Part of a small language model's weights: vocabulary 8192, 114M tokens.
Each number is 500 + 50 x the weight over the matrix's rms, rounded and kept within 0 to 999. Layers, rows and columns count from 0. Numbers have three digits each.

# layer 11 MLP up, 512x128, rms 0.113, rows 230-284, columns 0-127
476548509490519441517559600469551488559490423499507452526555502519414427421529464417465491465565538505562512579468575433484560485540455466590483592533519428433460602428507400525495545458453454519510466491557521556447427513451506480547604481481473581488514518484599433564450506523460419466449511464580512498501444511341483459437494538625496470494414558499468515474527490580431478534436
549506490448523570465540444500589532601454392433501521522576565544584444469511529440530474513513480495431549427443450473461432510532477539544497520485507508452434524537532474517497481494500446498436473458468402551499443458483496550504547477429558523518494536536549487470527540468510527581512513460557546482458488440513471513478454436464496472609526576524453461566623426608509383612421
512495528578503504503460453507522549546495448499503569490528482486489540428558424435433455524577483497443466504606408514476505498525499458523628525520423507459523491533540476527409456442520409498553504544489386559510487477456494510484492472532531554496517540524482491449557505513542502474491445495505523460507512508563504489484455461539453438487513494468482511570463424597476483488500
511576492533540460450499493580570565563601561403514484523499623461499451460480530564468490477523534518516406526476502445515567403476588442391432544496543446439513453535496470572499496531507524584491477511477478583455436628563401511580496502592464427530461570525613467504514457529512419444381545527534526419482417489512512528506485503540511414512395461390536558469488454429553470486514
573500550497466503523512481539408484502619509456546515563585551509514439469517529556484568511445512532442505513565554591518559511416495416392368576457502414443461458461379441470470543501462441425462605503522490553502504520586499547482544432635575502460485431551504433528497558453451378450449563424537533407550504504467524478486570500497468437493498491395580505554578471499515571459475
469431514467541544551481471532551447522526469472526536493574516529516367443561538543510505592536501556457490510455466475529446467543600466470562526531458540477463512548402504525451564495486461541421460548505490514459459583458460520517497454491535473475451444629479534599524530495441471626502579461515528515502488454610476448494531421447495446517490581416470514501495360515494456434482
563424521528417477465489516529442381490471537523482573521509514548524555519518485482472487568509412449475450539483536517473507517514506526411487523438452440510508614439517557524464610565509484506469550470520513504548469534472543493533575456505478481559455488545565513504557543508503524454509477459431490513565502482562458484486387527556495445493483484476440491430500542354583499518485
451499517484473525423507499513501492503481541416485505512544461469509515476518447554458506543588499562457497535487518528512580453452452558493431582522425509496515462454380473475615516590486424480568462499510546516511402534502458549502506448494421538532501478506588561528417592487559562507418465555623515419409445501461511505466508499485523512498429539588458433501543479466470511504429
517528538608495451463477493518532518477530470408444591479481494538519423457518513535470482490447564509433443511457482453528489487527509419541487459558393490534649514603471495532458512531471530454501532562500380577468511515537459522346489592526535485521558511466491587536520594506513530551538497552622594483467551483510497458443443441500443376476501506470490572492456475561462448519478
493447555449569492473411511462472427472447480479546507504414554523558416470525533449572532631537462470501415537488531638481534541486537509442474444474442543578524587581490411462410511498434454485476528476493435503442420543469438595560464467484474422529567541525580499537481480500413484619506400425593456506503578428458530391528433515538481532528448498533508528544485450576483474468566
515517551541485469468467442651479489613517521379529561531507482452490448441507442505521485568527520439433475573503561519537506456499534470475491506527551575418471490581543404569600511485464512485571523524588448519455462474496464504589467553473410510446535502526601371582457505443492514586474562474526521358537432469454473419496505509511462436490479486505428485525481444551508472494462
522436545546483535477464494499507451520478444459545509553533572567547542387485494550559513553542459489441479557407502555528512441561479490504474539493478426475549555499429500584481497517460488519456517495486449507423514514477457534538552467424494487571487518524566454540496467501468469545473480520545505505416472464504430391505449493559523506495504518512452540482522483486480500523417
479497471494567468479535463463422458538450492456583489542483496544494547509548506495426565514426490546365466516502512641524433447525469508449501446459497549566585494468479507503443553511443565526431526536470504541535472554551496577538515460593468568557407500597555493560449484499546489452409460525501433466516402438519389506495461488573411492502522428403550431507506509487525518525505
587506521479419515456454528417494460477542453505438587527499555551506497363510550550566562591531509543509426572475520516457485504499424529442481460415494415518593560445505467495542551536420441510509518466500514573435481567488574522536559316587441500542447513455417493534444458528531527610560606520479490509555570416553461431504479487550494470526429566470433486534472440444361568382534
476428586498427538473491438461493503442551508469508580533509522508597451469465536535524449514470392436464450560474482504564516432550498507509453542449518452453541533518487465581545501511493539489451544508446513453475472508492468503529528484441533514560433484495536433506475515552480488574468525496539537517548436510514464472523446559551554460628455522489466477531522428456506544486497
460548480572529529537494575524572502523430562485521564521494549483539489477461500490533433556494556450472520460442403577460502419451561438559482478486500522481512502483575513563519538442557564499494534466516516518511402501406481452581534454491491550495503505502445389556491469487413461471500506529531487433567484472510433456511461552520529421545498567586485452435588520501462471495479
551569513523483452470497616556596485492495459542505510483565463514483471432494514577466388550489431434468519546591419550488519549503578453548479538522456438539550598552437510560411556438372452522564512537539473484498519596552431499477568419577482527544484481529522468548543523483539530456421487542537457483509534455451427498460569488654430439483540537477527472447478376496479488454449
524451571404483452474461435589451500536476462482390556534502464500471417491462509594483438532531555512527514497477513436504554485516480505472574547509477375459498590524496416488532583492368450517533575599564461473419492596493473535607511538533512474444490450474589522545465508447516453532487459536493563465487497551540476519471508460480542509509364472514453504538566516552577446454375
478525572471518560469472491491477353483516578423482518522526507539610477552492485465570526548548488488533383412495499538528506562600449421435460537397464436573504624522479506509464557536450468380446550467484482433498494542495458548497428521536473482429502564480534490458348449552567489481441467468523462519580514457536472483471499514513486482551449554555451518477493458506601557572589
419505492555466574498540478610489482491582585516545566566544531466502359578486521518550498495453548364507542525561522529562476519520452401550476566485462429530497466457417445533448539456461487507578521475591423493492436529531482355529463502580521508479447499519476463532482560507532480564455509392584453361500428434503484440393558483546533475476465483548389522575517490525489546421449
522455571496501425463551481525523448517466539450555490535485527585469429501507491496430506504477524510454487529535514539578507413512450470497548543515527518460475450550532533558522477552560598607405527555475542509482473500475499457533531505474491459495498548481491457503477477534449455465479483525446484497536489424444537563454405515533544424449502515424455542540442583430441478540435
504537495432506553508471545588494359554419517509567534465518477566536566547441460494534480580470517519515450537424432607526549499500525478559502475467431559534476567572423481554485554491523488495457462527565468518494508526437479538542523467489524496480487527605472418519508449540529451461426511464487504499593469455510399547519561477506487426518514591421532478468523464467507575473470
539499486572487579470540440455524497484394425465501547522537519453566504450545490549496471590445462467531564567432428446571524500519521495444486557471459498501416540497460482501476551521508460491463574555414512451539424508439485587476496553419559536562524530566581584536564431494568545477449472429486521519473447481535384461464474467555568480509463472509619387570522462540573526545479
427445633558491508520464489543435456487511539524512580522524582430474434519556528532461510555477558493550480559528507506476445508554537387566509511350448530529523497443498512578534464450438526489481607578390477477546455571498520511509590454518467595547478497420495535410552503454501459431492484494491546449471422476532559529495371467567449432485508505500569445501474507531415507400538
480526532497536515385433517543537378490482477499526382566539527466542503438568560510487487516485541552509514501467508471511432554595450431483485479484424483467513567553451519501584440483435511506448463577538469486564419500550442561494524495477518506584543452466496516508530531559557429404520503528450496594593546448521454492542456577460510445570392540437489455532549573521563493464453
534478520547571462543447444536540546487484484533405585490522545541586502424516449558575437509460475366494598567394524439571571568507528442568466552524529419463589525473494393443470566486480480527513487528578512525483436489474474536538464443447472490406478478463514467546482537454426435535546456498552503443460472505498471446443518527525540527518500480515479528563565473519503618557477
514333517442446518461514521466439516536467567576472460528482546553527533473441583505558486451564463491441518515497478495522449444497459502455394499471514503503545462511446515495528518487540471463513471465536471553517510526458481567575524490614562475545404494564554495439517492432496486496522482497550569538567478484442405520579442568625476415556518482524533542566532476467452452533427
510498548545467572506532438500536468495454439542514504520570423563575467386543584480511506500493476470514569508454474482488555532509538502488463551482546507513472478445468507580416504402443501535510442493459471481561446515491457484434502532433473491499469474437513525548562507471500464484590580489581474504484377494461477515576440429520567479483479488431502496488527516472516496494500
444509503512499495475460535561454380578508438441543521516538491481483571499520554604473587504549472481380525472461492454521577455509478510527568515471526587497508564560503395553532489519494594425513428528429433468477449599472467539522468425466497453522486411544502447496485461457523514570480417503509605517548543509394518530460519484547580499574519525546500412587489442487501536481527
507422558491549483408491582451438424386455531562620497531486485562549482537580554483450511420493467507475373548459482589557550436527445510557469494517528502505541556507423485528491436472537520425537505516465448507490499493498501544558485546480462491533409525570488521449522461511465526470459501510501447450579466460408431381510497552607470497534533488499505461491542537536463464539545
487548549492558536480487495543428483471490466491525511513535540546504474475536649547465490479514490523509420484487516417548465455421442552536575480539462525539558535520438577538457464413374556492492523514465490470448470522431539499462579510511518559559459484564579523427430472509589542518454494531447462496487423457516461458551483457534536472510445540501526555529457573592517461377493
557442495493549416412514562425495398529461477520535462574431450529570447469537439512508527515513366508482499514558528474470524468571502530493527434490468454524561513539421369477515615516548572502497431552492450579486447542482395549454568494511566478500544480477557465452507474638420444447482464584525515523579546518518418425497479490616504487543516528478533579590532489413476479561488
492491530540443519436585430529596430509481497456519512565497497449523464420565474505546470544526531445477462567496552524538493454533555515481534415432557509411423580411501491456484591522389434500431458479593534491591491604545457457500510410508453459499427459450549462526487576496544482639484473441518491571539419443504519503515465552454474462586384558521475491522629487463446504568453
458522573471492532472556573534545424454511550536479414546480465539530379485486453506475466541564530468558459494540524559542508456561460519497505491488418443472540485546512489557504448463523512560491500533460516478492481534567457473476480451497516509506543541462567514517489505479493454439534642594486437429445507453475500490501553502554530398515552513524511498446515549427447505461497
509436531556530506467483442433427472629525491435443503495541510591442463383508437451445409625562592487482499480483530500427543482584484490535575502477473550515535553485516453505494552489516539501499492432512446565503456517525566540491596456501462536586500473530510430521529473495451511454485577418593556541543493495545435473455475558534462408533495503468493507626517376555499504356457
522463484459561527494491522459494430569516485554437432524480574615521485410488519469570503479549401455454447465435446520461553441489581614510534410475505541529532558573522498565491507432503527437408425549531506577533531542422495552464495440461551504515476461523493511509584457498404504445530500508483536539495538500496484502478418477528508453544554504500480539519614402477562444535489
485473615451555423400410475466463408456472534487466553522551512513563472344504474502555479459504478526475536598433427462549511569534483452426509475486515507485544482515564448575429567513476389518545485430568540477464472538549480517470534543482575413578536498477479523524513499476516397522489605486535521526505522501425446533461517460564536537513514448415449442624584532522502525405530
546532508498472451465456522510520455572550519524505501517472577630497546489558466617478468540565496432501567441394530470518527518547401450567475475524460513460507576406495595470526419448551576557396501576399513546403430600520538507509455556418515392507423523467411535477486513581513514548466521520539431451505569424551487482401474536489490444563447511508546580436490465492504500505506
576467621555550424460400522555415488520596489469465537555432549578559411478487591465508539502465407577456510514497620504482464524454475403449462498423460566463497533515474483538453471470432547433448485558525486553504520508465551533475542514456470478557496482479430497543529408479466493491589517486552419475533432536505511360581494639503456444575485518445533524520601473549524474464495
533454626565452460445544538569484495456484497464517617509504539481549450472508522469480476577541564413534499508476510447495471476518481378573404489454518416368440462505483431541560456563457534393493584495603429436490441536492529537562520490488489461484503522484599579464468401501568525454552519568551499483521498434488484441495422499563523504489535589483473522476548518466606472514445
397410481613507450493485475615552482510475508381508560476549468534528507499495510521441510545488548565494514595473302462641559457462501458453417492557424479553526560454346440434591540554442523637500569499579527548406496496525370470631477553455536472482541443570642473587491636510557563519557544447501485541510564417468457538448416498592510448481461568517505490450529508432493513561491
506463520622484428523539541507530393459546432529642466477518479418489432510549570517489496462538482541531487451474523525568471506517421444537500512489395495420514559488385528556581529499538448495474442584534473466469543480521417507466534462547599550503511452475520469490454620424483409533440403497461563480606519421532462440444536492514531471543437541423518573607487498500496511460512
527386525527453521472465505475486493504502493478594526551573563551682502505494505465493545535530489479467520447521513506572523462515534486508412472452444460497522595519472478523425480518518469402491599447409508524478492520449506497462542525443513432507482525479435464526544512505463444513469452427527511392505522455515485523549442582475519504419481501568451508487513507521585530499552
467436538479606440558439586542504541564463462442436535532489532565462468536537441543587500567546543440442468476387564533470554465555505420505527458465431552548533507550464421584528543481521544493486413552558401624528405583520401532446531460451574517450466478413529536556483514531429469539476516384581472478509482530484406508475482545486438468528484513538477518471519428462486478388553
505494539512561561507510504466575527396465508478484598539404446449551505458500492534445432488519464485476398466481481558484475414472468467473491449460420531528476589471445505494447429438465474535515445464493492506519455553482506555585507488592420510453453456603519487478519561563545548605540471523508538512498502493536537518561446623526467473514536434517473524622459537491475474499547
482440490520437509380488488488418438560452518390487539500599549581489509542472509564565487497564532583500503459518414484523541347517488435543490532449452547546474443510492453503636558492563478514487513581553472515414439539536435474522485525512502498533553504524552512558471431424625503504487428443543478507601521498521483486462431573465420484576489564527431489582523522537430584478423
492532579535550483467444474591499515512572494403503511510562522572472480561490545510420537534424506476437488395400570490508445492440544416593511411531499488553598466490466525515446519449417576469469513560477467504522467558527481492469456557493578515544432560538518472430434514541410535493586429454539554480548471525503476431466483586520522533530414556524473550459516441613478507522483
561474560494469412506458553509540520510531550510523518483513499465489475481482490620430469444612492544522401457582358506437479454661489524526539532495467525488484545459454403537523535512564463551519516532491480542512562549538528448514569522546530476624450485491501437516455556479484457500461411472467565532568493446538536518488523529455464487615461588514460550469528544504355516384424
396435522548452434472529448536520399569515475415589477488473521563540401527531503454561519482524519442490444504564516520497458463560549501580536490434494516391574496474484421498477482498524448431440592490533487519510495590590573469480554470426544511574546581491545392413464499542554533499466572475610576491458496437492467489382492451471457440508489505507547621509490421499425571474491
558579504533467461485516551513450524520537447518502472535540548427458528448418555547445573554579537415422425507473478486582541495459411456520473536512411531469494553507509529517450586503499600496489448517613455522487436488500447512453489514630591503571495453475562493499399609516519556505433461552484578457510377443524455377439470519490604504447453449447509610457512519580517431480422
469514478563467424476498470614545495447603536425513562525558552520420487387520495490577494513540527461451513442486394526459523526466536508562502588456454425463485522510535506433594522437497432509487498498498456473495544538469558473460476412525530504548517474423476545545549498580492532480548516476561554523509546476526506512387550506489424529614486571440437528511493445423498599447422
512501594460491570498459578595454496590529499456501566493479562531549437397470506511426416525484518450501514478542484493543486431449498432520392577395541529486622479512498482472531495448510552539464546602479520480526417466461486567469509484405545543536484566475549550432575490492578536562547466493482518449526546499534546461452415440540488437543450558398454556428595563491502493500449
561458523460477532464495415500485525520503487449589473472519498585529545513554512520558510448495446517459457505536472490493493494545498518517489551447420516488483603448479437509495546520508390490420560507476519561558524535488470497497522473508471469556448457473548511481508511588518491512468442464590492378460496476529477527541528552447494470487506566503575509419531502445452475524480
475478549530532533415393407539496515441498458522527483523559446588583472384460515512574447454501472398455480512549500494501524479494533432567436469515439644495569517478468474501490433472479486417396532494519470596428502496567498560590559522545548386451532454457495533523416522483470462513508468535510498533550528561617513549572484515501470517564507557432611424532558481452402492456470
455484506547455497381514463578508465464520511464496487494534505506582469449505569593520508577464477520506484568462506523551515466460485477550524508457482466503541552492436445536531468472397485483482503477500456527504465529524442540551568506487470581542416502548589507515465519556501552558515508441563505489527517501466480481493449540570496467552478550475419509528602443502464510460424
# layer 11 MLP down (transposed), 512x128, rms 0.108, rows 230-283, columns 0-127
468463509481406631427527408536511448493577457506377491589523546623544483460527565551482505513496411484507419464482581479446545539468487524476459416468525507534553499465594480525484425492476535510555613476505451483581504486432538501522491572544458491407545534452456496578570481501591540492490440582461479628511510456500532567475417473480547427459428531487452431546506480452482491521427
447521549531431460566509549540509498467591618561513450456458416469419505510426481528500528502525480553569475595452489512579488525567532414475516437555487423441516509497462560528463560493498559446519536509463584433495530581539503491460518510491482503442524482464455481584539520513488427431458479601438472459416459600520476465428585516475527466462561412457447510507460576438538523447500
490498454472478452478527540543504500468444495472527463377499531519506525515462543544554513470540501457486461504434506460495532567532564503489420420442600473505445481492486487477563525548476498497476476472542560423503581540492497417515556486523507445511468496462529531575470464444471460500558498443531488464478528527470565525516527514430568526581505533522527485418543525480566481498505
476512522552466504520428469518381514474533424461475380598442490498420498465560549523442437434402455468532553468473481517487549496511507582479505483524510376494472557477535475506496540553416574572441539519600583547499411454465575506453498421548523488451528441449454590519546514529633474531470558525461599579432579474385557390572451526468569543463495544558569418531518500501419556490472
498524519517442567582411444595450452483467502370571403584495441552520493512459474594590625455439452495532564472433465448456623463552506472482457495529638531566548511473556427540449389564552450438477562541534594489468479472496519540535514490563517435485466528568437528426530463376505528548445484371543510529461578447389534578468495439470512483473441511555536543490455513523492531437563
519549495547529426528539495541465576443539498454543479303536561434521546497460508488500474439538464527564414433560508508520603504550485556476506418520428567539528493393578529542514485582537509540500537405478451449576425437454497450493437465504551477503537567449539571444515472503550532501481460447453468483530502534503472572498484483574560482486513483527557519484425509476443437548496
542484503439484496521578549471520594499434523505511442527504481504420569550499564525460477465417503516478427509383469525560499520495511481488561532562537456476487423446458554429491483464472539519496454481438558502499604583509472467481482518595416489483511522458491549514512480510482541532503472575517455457444508532561571515549463470498495550431466608461509587507529498466458514495466
536466520472473509516486566484454451498523533477473581272466562521478502485491460531437525457483604527497507474527471421557512491504605515489538526465551468445470504543541417471497509494581602476479461486573498509456526504435543519534534547473488464556495493561514495496502502526540434528477511482434482527533473461507450458439547471550485505487424530458506533542473568487500568492541
577518511412564549522516499473505494493507531555530462350507525492510528536446496453516495454513439500532444467519527548498497460517506612462596487515538497440431417523517483468569523509488496548511509431532536523546491425491517449622471390586405441486576424547493439451475490493544477499409473532360519461516429455489535513557529526521527513466506496438578443558545574474539611420485
529590541542508516516544484553589531424462533500426410529537530387480582527423489520459470370407491505528479545515539508444451504500499480595533460545486473498490518522488473472449479458548512485514489570482477593474442516499501478559505495500544539407540428403549604463478585424532506440569526566536495498472546535513443541416590500493422480557500477515484545473444452553407506467558
531401529490511479542453559479492505435588567492520402448572481592477469524555509498576539433510525511468454442541459477591544595535521442532514539513554515473528480498408575466487566433493417517428504550560501549473597486436508437418415550458527476530471468586439580478485428615524419482450514499462495501503548543570406410519495519506423464456498482511555510454501533489483481528558
483451575543479479479493506482494476502511479421536528716535516632529488476513531529540496511505510497444529546467496508565507486525460509532455506486472420461551504498488452562545556489460484485450502545457482544455452524496517509541513510485479504572449542508582486482485488541470391509482500511607514486457458477470474405454509463522526470506433504494475504510537474449471523499466
488553526517570480476470468522487460488525501483493453511445541499453480487555542488538456485506482567489493469558523440601489555536611545526463505512502396409536487577514449461507451485487424513452480510483551503465540458498471504542581556438434433418551460423516523530510505512498483506507571511552528448533587522423507520428512517472489503547633472485481476599495450380498499448538
506530351490535505469528504520526485550452431464534523597574485522495544467529435452550488519501421512517527517560513550515437418572487509504649559464414522545447538521615475526502527480620423549439432542487547525547454541454456486489565526459529535480504486414425470461538402553334443494521500446494551502550544549487530487486548456510406608535514381482485471370425481518576503514568
494393566495437517476492516485483494492492527471488552746475514554595471454512576542540458508481459466425495572478459532584490480539452513525493469459491478455545544499485460553514518518520508443457535522439536499514480545477502548528533513484515497551448490532577487476472512558491405524469459481551555469467465499475440460486475524557508462555450554506461534487527486443445513490471
536468453524544562524374467454488520515546416561465421530523490525575576443482534446538493524501482543502489481502611512538554538483556509438591472520563505450461481516487450456446397582507498443452514553457528512545464531601479533470470556534511492564444498478480459486526494518496496504519517465459470461371485567490551492525461441416431512497503497423478606455507546553505488482558
508515451517534482538528457531541482534524473517522498214599457507488436517517495522568502435470478498482558490451453522444504455535580522464568503476500507552514451510562513437470527503467452451498484540622493509548467516520465483495508477526513465540469468488570539567492505548496599463514489476481476497484507492488510443490476464525496490468518541557562408528530533507484463507523
474508557487512516476433568524505545504483510531608478501513544463463518525489528495553485495448496466524546490573462543546450542426472470501465396519449570544529500527501387598449474493607643499505493443483456498447529497487618450595559518486513480514530550521460410487483483556560496394589454453475488449562445421510458388508429553501447515543579499564409509509442500429522489561438
553471488546582533554427591430546573499466494511458491476502613552503464481547470450522493556488555539530484470601514492372483433450540487516416539540540521450487452515528523475524521417390445430446417507564490475600568578554495514532466555532484598520482423350506524494491508503501523510495496553491549541442478481461484531575463475596452505486488427522499549450539477516517465350553
551493524453521543546514506469491468565423477465562470486461561579545472448555517535506518445577431459469455517398432594453571508564472548479415392433491581571415520539504509561626516499590516504387484449552505539510467510597456603412519404432493523488556493560538489426562532486470455499497509555434487481525531593492524449526517482478401486503497581460560503500436474439466434618537
513481377494553612594510464466477574514532505516556475528469511409490486554514528473487513549492529520469582451492436508473504590504498548473460463468473377493455483543486463496517499427533509525516436505523455514463503518543468541436514471486437501517491438448568466529552480472547531511498532470531558569484506488565474536561505425542489567533423511493529439479529451432574471487504
542504513526455480474527531381530545442546431448420425374492591419477460439521555488449551526471496488526510451536544436442435470480492568476554504539523490551540474447575497486493436498491444517526476506496512492557450501549454531470459525534535511489526468470486482447473545513483578565568508539457524590416524497473579555494457561499512511529545442623559497596442523507570390480523
464487464479485458475521508529543488500617524497546454224396509473449529528490459504514497421514534533460495471582549524492515525504564469516522482562551478467494517502531479516543462477502501502568529457527501478459510560525578443531497524493441509425479524462484433491497534523499429532463523568590441481520496452511561541512515554446490497517478585491452553423475578519457503499530
563494500473458491567524503387506465475422500477535452513412452576492424421588503532460504494482503474539502613563502475477531542475472444481453582598580526472479510507443428560511521550435499476501419427490542431465566442416499537487511453476495400486466473599510517491558451496558519607602528444526467492499526496525590413510586468504473543452625528431496501522538505465581494474460
556517428519468516530511536476417430473507487469567518550537493581438520502567375409497600467475525492586390487547469543493445456481494492552539468461524444458506487547504532511520504570514570563447449610510483552470564507492416462542518564564553524525488451434555376561462499499548553522450506467468488418462464566534505527455503419465453407568511446509522460512499514583515515527543
454485579448427665449552477542487427473460520537578469567431480524437524588504506426450512549517553541550472529501502487559415497534487455580489470494512533467488478558431473504567503567555532519513533451493440445577512434416527484458496550383494508466498552543410450429526426527452489445498527543475519450517533502445515471494518500364487499475528494562594456472571527557557584466519
560560533481533513580507490575582452535520463424503431731541500537503467521490525499519514535505462501505528391432490389425457549527484467495496499506567505486512531553628570470502443521453457417499547556533493479478568532426490523472513549477453516448448435422447540501467491486456493528450474538495439483444495551491484506474449513485408473514503513464483503560533510500537582522508
496567427401553470479450501461561495445509551484559428303505553461476548590501509546539504483485507526481468508486506534488517481504478518461447507512508455476455486455502449424482505537547491515530543492495509491512505472463534515572514457518488451543487540530487508485500469547512611511428490492446484522529519541536501481447606554442519546500533528555470502492434512505471503529495
563502476424422579432582502489490536533510557555571504532471478463414491528569520384559488455456519472475575503520547530467557547440559489495435528494461524530498444534492626449444498526416420470572547532498484513493552398488509512490493540457469488540425501427505437607528557482493491438391507606482532503507524565537483417536517540467500478456442474513479471481490525518531468576538
543554557434496522578470403520502495509498478468461458567496547516461618391429412380436469487580618457507505478552556506506591593508528436444556483455553529485501483491548429510461529525469473475445514531475420470465513501459537460492479528497406551512488538457484514516483498511512512500555545554536418573558505545505519479465530571389484508537468500415495502439465495460576556539569
454401430531465508511539537523589457504518375503480514589485416518578617482462455493512509506510501511363557549529424478475552474521451487458468546513503470477502466524481455449389416573550523514493490507487463564460526478497478540598393602510527518418471505506434559556524537555381457492502524491494532460512564497559597524526502476440454536449501542477453508482506501633496483582540
463559609607539454515477526519571518469544527461434493599513632490531461560469513452422570427426421473448514345607461431493409485555483482503465569441512522533539466511524552547476450488521574491439512556539462538558463459424611502504474483408558516482534491520506500479473532520569539472464560467457349465522491462451463515528573511483457548517509449512542534552467525529551496478419
588502526462455446520457476438482518522528547394557583572368457512448524575477444494558541475455528550505526563532462536519490474505481571440461449353581484494518547574489409599569507541603580506578523471463470532458519412522495582543454576465506441491561424459424436488500606514415373502631530516410514493460548492498469481521581482602498455477559433497467500435512457410541569453521
599539522363545583532538542414451511457514496489530476532462462557431535512450548527526519510486556573436541451462496440463512493474520450489497515407586508419444368496528530449526491509528450438401493553470523530601568497501565491555448586423496515548480491425465504591478465446455462504505569498478513525559496509537524430511570473445473480577426482529462546443506470504468544542495
566527384501530570429463563517446497520451451528549526529438441465469448637499549420478389555549491520537592562479460467538531474521555508473533454579433489473496533535538413517411346564496546537535441460523527469506510451526459517552485512549507492455549490403473478476514501455628423532480558546519560516554517492410438535523512519506500487393453557492442531455464539507472523484532
501526508549484502464522502577509512440487522527561543502554419436525461551511514563442513530479479525512551515538544468538473533559524435502471601548480421525496468495497457483455485486401577540551565498489448462505465510527502451568508508510432501517524525515523456505424531559561513527460548462596534470498417423478475449472546505506480476423421512497488490505458550525469532448469
523508471523441563507575465510581617481494561459530520630489553540495517462470533456422576539591575433480518486560578430534471445518473515525508513559472441529390510485529475457524473462483582505500471466382509467630490546537547549526529479498438563528441478568497497587476441470433588471435396502459471411464516462490479435522467586494400488408511565470477537530445497531463522499484
477498527494445525567488464554547575390470446502505464627456443469483540472548462455565402656475447461553560463471571495490496573450471544539494455473545588542460472615572578528497497401414517475435488466511445524543529449562498491511577531619499533473412508515359512427475471409504609440522463448519476477544575434478500496540544504618421541474406441572415555586504509574434459513514
509479476485424566543482460528554502540459490468472460572470484478522528520509448535605426500461480431568492478399544479591522479502502575405592519535650485598516525489492516513489483374494471462509491455523512518524462563428416427514512440519508515435499558539591449504465542479529458418542540484515628461539500433553500534454454508430474548493471495440522512413469483480505590485550
634526558477500441531595529493454477498469523449474597718510368488492502444491531554541535493488536535498483487421530549463432568513533395493549482469536494440474468535549559569552550514542495439509502527502559491482557561539490434454589502600440517522516464524453504441491391419513406484488482493522476486460522467473509353575448485578605523485496477446423543556409543463578407494460
513570494507504551430543489541434519539474455512455540043444468520548507516539487500533497457496430500513535542501515468526460505503519527506490566449507543557521510471548413472517480520462516506513547520499437449529417504510531535558478496466482496517519516553488453528481467508551500520481504518475471489522400546560460509441541554542557487534462538448539478483496522548546514510511
476466506501489479461567508568476531504477618521471454386465518577490445522505497475491516435449530538436558551504491555502525451553526480556481540466543497562468541470569446401524504528558468512489450488505554494489474505619554567417551480511490616502554514467570609570494421572485536474504469501462421517365454552466508440550484446423492508475423470571452494467542618463462422443415
430564495548510608510519474590448521491577533473519450508464497507402516544482454503562576441516458508506476423530475501411493468553505438467482504532548505496484504526550534378512439478548547494572492484582422513440524467539575502506466518503427559501506555471509521491404460458532444492541495524584482457447565590514518483544484459457419494583495457487605520438487478498513492525549
487517547505465490446425454503401491478494536528521415508507492587476563543510472475476514549536489421487407483578564538524502445576561420550583450609530520487412464461490510390515497556523444502448535509560527441485564430501549523554511579510479540446490411540574569489467472492494573513444473492452500484517561568560500514445501578458423498480513483537467552516474485584516457472425
464484472478522495581474479550515466563512554544557440478603530503479507591533559500482565482441563511476537530511446470567470563463491519517450583520567435357527408548517481499494627552554498414449533526500533429489473458461555486469487615498537444519481453445480511500472470503472486437510536418505467472513498527461472496483481486456459511499468522503422562447471534521466568570486
470492478520444526652487522485487528479551462589485490330435550450516581469450496445538491424449439418488461540495552490482510498628515464451479468516415491498566529535546541497434474457516504482455542505498467451562473485484515516467496506495505536491514515555405497527552568557420488473471529480515458516505483527488563523527557543500510473541524455426571483496450461523543497578610
532409600561482489496466524430523530490521528521531489490537424419542543546517437480450493519497461532452474529508468598557505475431460527411545491480480545501525476566493583447465459488451516527524404438570505534564463469434457498452486534529566475518590504588562504576506490597483527554493558462412512410461553437511542487467493460459418556514534418592555454527482490488541430597424
463510432512498514477524511486493526471532503457446556335620496514469477551601543452564529514436509497576461506424531482448587496448489487533457483526522470512452519528498560426499512462582512477544497449529452492451527440512414438432478499497511478501481455492516523555439546544504518507512597491448527550580509504508455464535601518534573514481388449520511408514580460401521502576575
477515468479469515445455550482471459544517532446557477548496522514566560646556487467520491484456558537464478473422482459553454500506561493527466508540405434507576563528480470519465545498495477474476476571515416482400543527501453558479579476452505465473508429582587418418479478456569438619528504556549587483580517531504468520506505476486396417568447560482561538549421498498500487481469
516521533443482452473608563420431486429552563467391524533508503520518502429451543552556476469469557533498469406551566450457520434453524523492506489466488440544446514495608537511646468491487505424515561600514536570542531610621574431548575507534375543501364511522509567519462507483592472498518445409551440580387470437576429457541522437507482513519468543383444416545456538488442523426545
494428457428546536459428542507456496534464564540516533410507521487553507483461497536453582524362534434546506521556596515487466510515553509517501476549528466535518487506505525571418488387506537418553511479447506563519531476604501511539532567518526506506458445479548506444462442508498589512484475526493432473606462551449436520554465511504517495367422485544476510420497497509486454507512
411508502506536473485568499517538481499552501491536502715523504506419576449487540531472430452487564533491547470395559493507483533520537488505597481478592418469471452471524568514568485465530443593585514441495543434508506483486470538500520559491419455527449494485493517514388455455526573473450464570532356549373452576514548489432481487475485521448438483532571455527466597559461493489470
519496512505428460486541586446525475429543449500488510512470506515456578447489490529452472479502493476485473478490522530558472561470489515510548442466523492453528467515540514490568480495537564479487434544500528420515455441475589510534537472543490476509534512536493490540535494515520527512503566513386483521540498568506511475419473468513517501432486471480569419494544526451518505425562
602501381590440541468594495539493483539527515539496498387529561434505444459479484452500493436565570585543547545462486509444463565492511496482447488428526457461417467544420624567554539528532542445515466396532481465522569453461503487444504506497446605545517545448480515432568478491462515431527446536506537493473534531418449404491544466509500509555473531581475495446533440436489578499504